Weights of a small GPT-style language model, trained from scratch on English Wikipedia.
Size: 13 layers, MLP 704 SwiGLU, vocabulary 4096, 14.9M parameters.
Architecture: RMSNorm before each block, normalized queries and keys, value residuals, capped logits.
Each number is 128 + 32 x the weight over the matrix's rms, rounded and kept within 0 to 255. Layers, rows and columns count from 0.

# layer 9 attention output (transposed), 512x256, rms 0.142, rows 155-179, columns 64-127
[[173  83 111 120 171 119 110  74  86 163  90  67 125 160 114 117  85 106 108 118 110  77 145 161 164 107 130 124 168  73 163  89  89  51 166 139 156 114 165 128 107 156 124 155 107  70 148  71 114 100  65 166 128 128 120 168 179 130 171 150 124 109  96  89]
 [123 135 140 118 115 148  89 144 132  88 126 159 152 156 127 136 128 170  95 128 133 134 119 105  70 129 142 117 119 159 152 106 137 108  95 130  87 113 127  95  89 167 178 142  86 124 115 159 122 139 153  72  95 131 127 116 148 128  95 161 101 125 165 122]
 [118  86 187 124 111 145 132  94  85 183 184 157 122 151 127 157 146  95 128 103 136  80 113 154 102 141 136 119 121 156 124 156 141 135 100 163 110 126 131 140  84 133 109 126 145 170 149 138 119 134 126 174 125 143 119 144 112 112 128 108  79 113 109 149]
 [ 99  80 103 129 145 140  89 152 190 133 103 126 153  95  99  89  97 134 108 122  50 127  51 110 167 110 102 106 129 113 185 179 160 103 127 144 104 138  91 123  85 138 149 113 127  92 112 161  93 157 169 130 141 146 166 101  91 129  88 164 134  90 115 108]
 [149  85 124 111  99  91 165 137  84 174 120 171 102 171 147 121 101  97 144 152 129 116 154 123 161  90 102 101  94 150 107 125 153 140 126 103 105 136 165 190 159  93 184 164  95 115 152 138  88 130 127  30 150 134  95 152 125 132 140 172 160 143 167 169]
 [ 56 109 103 128 118 127 199  93 168 100 111 129 120  73 167 129 161 198 157 126 100 127  50 167 182 155 134 144 134 122 172 100 154 100 131 178 143  98 180 123 105 129 129 134 117 106 121 138 171 126 140  90 127 196 140 139 113 112 135 145  83 144 139 142]
 [ 82 109  77 117 139 151  81 109 174 124 142  98 166 113  57 156 128 182 100 103 122  65 102 184 145 155 106  88  72  90 161 116 153 154 136 116 138 113 111 172 195 112 121 114 153 138 141 114 150 174 115 127 153  92 193 106 111 110 166 110 120 117  82 115]
 [147 101 152 115 152 143 139 140 140 111 125 146 148 137 144 136 172 155 133 148  85 110 109 116 132 112 147  83 121  99 164  92 169 135 113 142 136 130 129  83  85 122  92 156  63 152  94 183 134 150 148 107  92 206 103 100 147 120 104 151 112 131 137 170]
 [112 119  83 121 115 127 131 167 153 137 119 119 130 112  98 105  98 147 143 143 137 165 136 113 192  86 116 113 135 122 111  89 157 146 156 133 107 210 125 137 107  84 135 143  90 125 120 117 115 122 130  90  92 105  90 124 102 130 155  98 164 133  48 134]
 [108 169 163 129 132 119 114 164 155 161 128 157 142 153 104 103 112 107 137 103 141  77  59 177 115 134 151 101 101 100 129 139 151 153 179 152 170 107 112 125 128 113 115 133 140 121 133 175 151 135 119 106 146 136 136 148 122 128 131  99 128 142 127 124]
 [ 91 145 177 135  94 105  82 163 141  85  52 136 129 156 133 103 172 148  70 137 129 105 152 102 137 143 124  86 104 130 105 100 108 179 171 123 122 149 128 119 113 135 160 177  79 176 163 146 166 104 104  93  90  87 172 101 127 156 172 181 166 117 102  95]
 [ 98 185 154 140  92 152  70 100  72 130 134 104 140 133 135  98  82 160 156 104 107 124 193 106 115 104 136 164 126 149 166 154  95 140 124 130  89 141 119 127 144  86 136 220 133 130 117 138  46 151 117 167 141  88  91 153  73 145 106  99 140 138 168 126]
 [107 117 107  99 135 146 141 144 148 159 159 101 126 111 128 142 127 101 161 193 169 120 133 156 122  66 126 176  99 149 191 120 119  78 126 109 125  97 137 174 128 161 114  92 182 140  99 167 150 111  85 127 133 132 168 160 134 137 148 112 147  65 190 150]
 [159 108 145 153 115  91  92 157 133 110 161 110 199  86 112 121 167 187 184  87 113  34  91 173 190 105  96  78  52 154 147 135 124 128 128 118 149 124  99 137 145 119 131  81 164 130 111 129 174 123 184 109  76 149 173 126 169 156 141 137  99 128 127 169]
 [156 134 134 113  90 120 166 159 141 135 143 129 158 139  85 148 131 113 113 121 151 155 165 192 159 147 100 134 122 140 134 130  82 149 116 108 114 189 136 148 128 164 117 180 104 105 166 106 120 153 143 133 172  99 153 109 150  51 150 129  80 185 135 128]
 [153 190 102 147 165 107 121 164 117  87 173 176 123 120  64 114 127 189  89 102 125 102 193 119  85 141 123  96 143 138 145 159 122 124 153  91 154 166 125 142 157 163 185 113 123 110 131 101 124 157  87 104 173 100 101  80 152  56 120 174  98 136 170 127]
 [111 129 138 146 107 143 110  70 158 118 143 120  90 147 185 126  97  97 131 126 108 176 121  72 108 114 111 149 135  94 120 140 131 106 115 137 108 106 152 129  73 104 201 139 132 111 137 114  73  99  86 102 193 137 110 162 111 123  89 123 197 128 127 110]
 [ 76 134  82  93 116 158 163  90 126 160 114  64 158 104 150  95 126  77 153 127  74 165  72 131 130  70  83  50 148 109 145 136 126  38 113 182 160 104 164 112  85 140  81 112 140  43  77  88 142 142 119 182  48 127 143 110 182 161 168 134 124 130 146  85]
 [134  62 137 115 137  56 127 104 115 171  97 159  72 171 130 136 103  58 164 131 182 139 188 124  95 101  94 187 173 133 100 152 137 105 140  83  88 153 179 167 100 166 104 126 128 103 140 107 131  98 107 175 127 134 140 160  89 173 168 163 148  90  90 130]
 [122 110  72 140 101 157 111 130 171  80 123 137 115  97 139 156 137 144 157 150 106 145  96 139 139 150 119 148 131 158 148  98  98  98 131 129  78 139 149 130 139  86 105 143 155 124 170 148 120 140 122 111 162 134 135 110 142 120 182  74  86 141  94  67]
 [ 93 138 152 126 121 108 116 143 143 149 124 133 120 146 133  64 122  96 129 189 125 151  83 159 122 126 153 129  50 170  95 115 141 167 162 108 109 189 165 129 152 144 117 153 166  91 134 128 110 152  64 127 144 106 124 120 114 109 133 115 149  83 125 185]
 [106 134 144 165 101 115  46 108 134 147 108 129 175 155 131 114 111 141  62 143 179 102 117 156 130 123 171  85  93 128 128  68 131 156 130 129 105 158 134 125 131  92 147 154 109 143 127 167 110  80 139 106 176  91 148 103 141 141 141 111 159 163 115 142]
 [122 141 122 151 108 123 153 189 141  75 146  89 193 127 137 103 132 110 129 165 142 147 130 209 162 124 113 104  98  66 135 119 146  84 118 110 133 136 116 100 113 102  95 104 138 138  56 121 150  94  78  93  96 153 144 142 124 107 160 110 123 154  96 116]
 [108 163 143 134 137 109  82 150 145 121  91 179 117 125 156 141 127 152 128 140 186 140 191 126 129 160 121 143  95 136 147 170 110 119  83  88 119 155 107 120 136 112 153 114  98 136  54 140 154  87 120 105 185  89 135 116  88 152  97 114 166 120 164  98]
 [123 137  86 136 147 152 148 108 124  85 142 114 128 132 163 158 150 152 133 105 139  81  72 197 164 163 139 151 107 138 106 140 150 189 139 170 128 103 100 129 126 116  97 127 140 132  79 192 174 127 160 136 137 146 182 121 104 105 128  58 112  90 142 104]]
# layer 9 attention value, 512x256, rms 0.0869, rows 156-179, columns 64-127
[[147 116 185 101 138 120 154  78 169 170 144  72 144 129 141 172 104  60  95 142 114  97 130 153 105 114 201 126 106 124 177 161 130 146 155 148 131 133 114  93 104 129 109 133 175 106 130 144 126 181 109 140 195 138 134  94  97 148 175 122 124 131  82 159]
 [131 121  89 114 139  99 144 141 161  94  93  85 120 193 158 120 159 100  87 171 157 161 136 206  70 183 164 122  77 110 122 142 126 133 168 180 114 157  71 137  43 118  62 139  88 120 142 131 152 133 161 109 154 156 138 112 117  86 161 132 128 150 115 172]
 [134 127 192 155 177 115 157 120 136 168 142  85 127  48 114 173 118 128 107 148  90  74 109 122 173  95 144 108 124 109 143 111 111  95 168 196 138  90 126 155 135  88 118 129 106 104 178  95  92 139  88 112 151 103 178 134 107 125 139  95 185  98  95 136]
 [147 112  94  60 144  75 106 115 109 147 137 125 114 146 120 182 155 150 163 130 137 125 104 127  80 155 147  92 134 133 133 172 139 129 129 124 127 121  95 126 148  67 157 108 145 177 107 145  84  59 137 100 130 115 159 144  95  99 100  74 117 181 184 181]
 [115  81 169 151 167 120 155 154 154  93 146 102 128 121 137 152 125 122 127 157 112 103 140  47  92 151 152 105 148 110 143 134 110  94 134 103 133 133 109  82 102 136 128 120 121 116 113 113  89 103 134 154 123  96  97 161 123 112 123  79 105 122  57 115]
 [103 161 112 139  91 162 134 140 140  86 121 138 138 137  92 121 171 168  72 163 168 138 133 131 145 172 120 119 165 125 112 104 142  96 137 146 102 108 108 100  84 140 123 123 123 131  67 113  80 120 107 148 145 141 114 170 194 106 164  76 116 113  85 152]
 [105 111 132 120 144 141  92 102 130 123 120 122  87 159 135 160  94 160 138 121  67  70 138 107 165  78 197 121 108 114 156 133 111 100 137 125 116 141 159 113 124 149 133 152 138  65  89 135  87 108 123  80  71 175 108 130 174  98 132 144 182 140 145 106]
 [202 143 125 127 108 119 160 103 116  66 122 131 129 146 119 118  48 146  84  71 136 119 147  88  49 112  68 104 160 130 152 174 194 147 125 144 152 113 199 112 164 145 155 131 121 144 111 144 156  74 186 136 110  81 108 149 112 158 132 138  94 137 152 134]
 [ 97 147 114 115 131 133 171 141 109 108 126 112 110 108 137 168 188  91 142 130 154 116 133  87 111 162  67 129 140 168 128  58 111 114 131 166 158 151 112 143  71 139 143 146 113 134 164 122 113 117 138 155 134 130 179 100  80 187  87 123 128 111 181 140]
 [102 158 146 154 107 137 149 140  96 178 160 151  90 107  69 142 118 167  94  95  89 139 108 196 126 101 111 161 116 159 134 110 121 118 141 194 130 106 154  70 168  98 124  99 136 111 131 132  95 124  82 148 140 119 177 126 157  86 105 174 142 114 179  99]
 [199 147  78 119 105  73 102 103 110  92 143 124 146 135 117 195 100 160 102 143 127 158  95  80  96 178 134 136 131  96 119 147 171 151  93 162 125 124  86  87 155 128  90 116 134 171  77  85 203 122 175 175  92  99 174 133  94 154 137 106 127 204 157 109]
 [153 110 119  92 125 191  98 139  90 140 101 149 173 141 158  79 135 155 113 146 165 155 144 163 168 128 140  49 153  86  84  90 142 110 136  80 102 146 112 111  75 136  84 149 117  78 171 110 107 129 115  95 163 114  83 126 132  88 127 108  86 173  64 120]
 [121 115 126 162 130 149 194 154 114  91 117 123  90 149 120 100 145 146 138 114 167 114 119 100 109 113 121 123 157 145 141 156 147  71 119 154 133 150 135 121  82 162 150 148 148 153 114  98  62 101 119 141 166 110  91 160 124 125 170  84 120 122 137  91]
 [ 82 200 112 172 112  99 125 119 146 167  84 156 122 126 145 130 133 138 104 167 147 120 120 108 147 131 149 123 132 112 126 161 145 141 100 134  91 118 167 128 138 177 139 120 104 117 104 103 182 135  86 121 136 153 121 124 149 140 172  99 164 122  85 130]
 [ 74 102 124 126 120  87  76 141 169 151 100 159 153  86 116 185 163 142  80 107  62 107  80 146 175 126 161 112 101  86  92 107 120  78  75 136  78 108 147 109 143 100 125  91 103 127  98 156 146 159  68 189 118 195  95 149 139  93 129  82 132 150 143  91]
 [208 108 206 123 143 126 166 113 120  99 140 137 129 125 114 120  77 129 180 139 131  79 150  84 138 119 103 186 131 130 146 174 125 118 152 126 136 101  99 169 172  89 144 141 152 142 154 133 118 116 129 112  66  87 115 113  97 178 130  79 172 116 116 186]
 [156 116 154 172 189 135 133 117 118  84 142  99  62 154 110  22 175 187 168  95 195 160 162  78  94  80  77 121 146 137 196 134 129  77  97 142 168 153 144 190 112 155 169 119 127 200 148 135 150 115 133 117 117 136 126 166 115 144 115 140 107 111  91 135]
 [105 142  52 101 142 117 150 156 119 153 146 133 123 109 163 112 153  89 161 166 144 137 122 191 146  93 153 162 105 139 116 109 114 144 133 167 119 137 139  97 160  31 138 119 126 154 176 160 150 148  91  81 125 121 151 105 127 108 170 159 136 120 187 118]
 [152 114 137 184 148 109 104 128 124 123 136 111 177 127  92 157 135 109 124 163  95  85 127  85 125 178 130 118 126 136 159 157 126 182 167 140 116 105 119 147 136 117  71 107 225 107 146 133 200 112 100 150 115 152  62 157 108 162 144 127 108 108  97 188]
 [133 158  63  79 134  96  98 159 160 115 124 173 131  98 147 163 140 117 112 153 148 147 137 131 165 161 100 182 109 128 112  86 126 138  97 133 130  33 132 150 118 136 102 121 103 111 128 117 158 134  99 111 170 149 139 103 110 156 159 138 130 161 166 118]
 [205 134 150  53 166 126 110 135 143 175 160 138 141 125 104 168 137 202 169 124 115 102 147 121 117 137 115 114 101 156 121 104 149 102 157  94 127 112 113 126 177 117 156 125 142  72 135 109 142 101  79 119 189 126 114 114 188  90 110 161 144 127 151 134]
 [169 128  97 153 118  99 100  82  88 125  89  93 153 170 136 127 123 159 105 145 121 113  96  90 115 144 140  58 155 109  88 110 131 179 111 100 115 141 162 164 165 161 123 164 128 100 156 134 106 124 166 159 172 138  96 103 121 135 149  91  95 111 107 124]
 [ 96 149 159 164 107 178 147 134 116 149 154 143 151 154 116 141 149 104 118 123 142  85 112 141 115 182  98  85 167 179  43 109  92 142 134 110 141 161  73  85 167 168 106 113 184 147 128 111 143 140 113 155 105  88 164 115 111 106 112 130 110 116 144  95]
 [ 77  79  89 140 119 163 132 167 157 102 124 102 174 119 122 172 169  88 161 156 155 125 159 122 146 157 133 108 122 142 113 116 127 127 113 139 118 126 104 139  75 160 118 108 140 150 155  97 107 128 122 144  90 164 110 178 137 126 143 136 176 130 133 162]]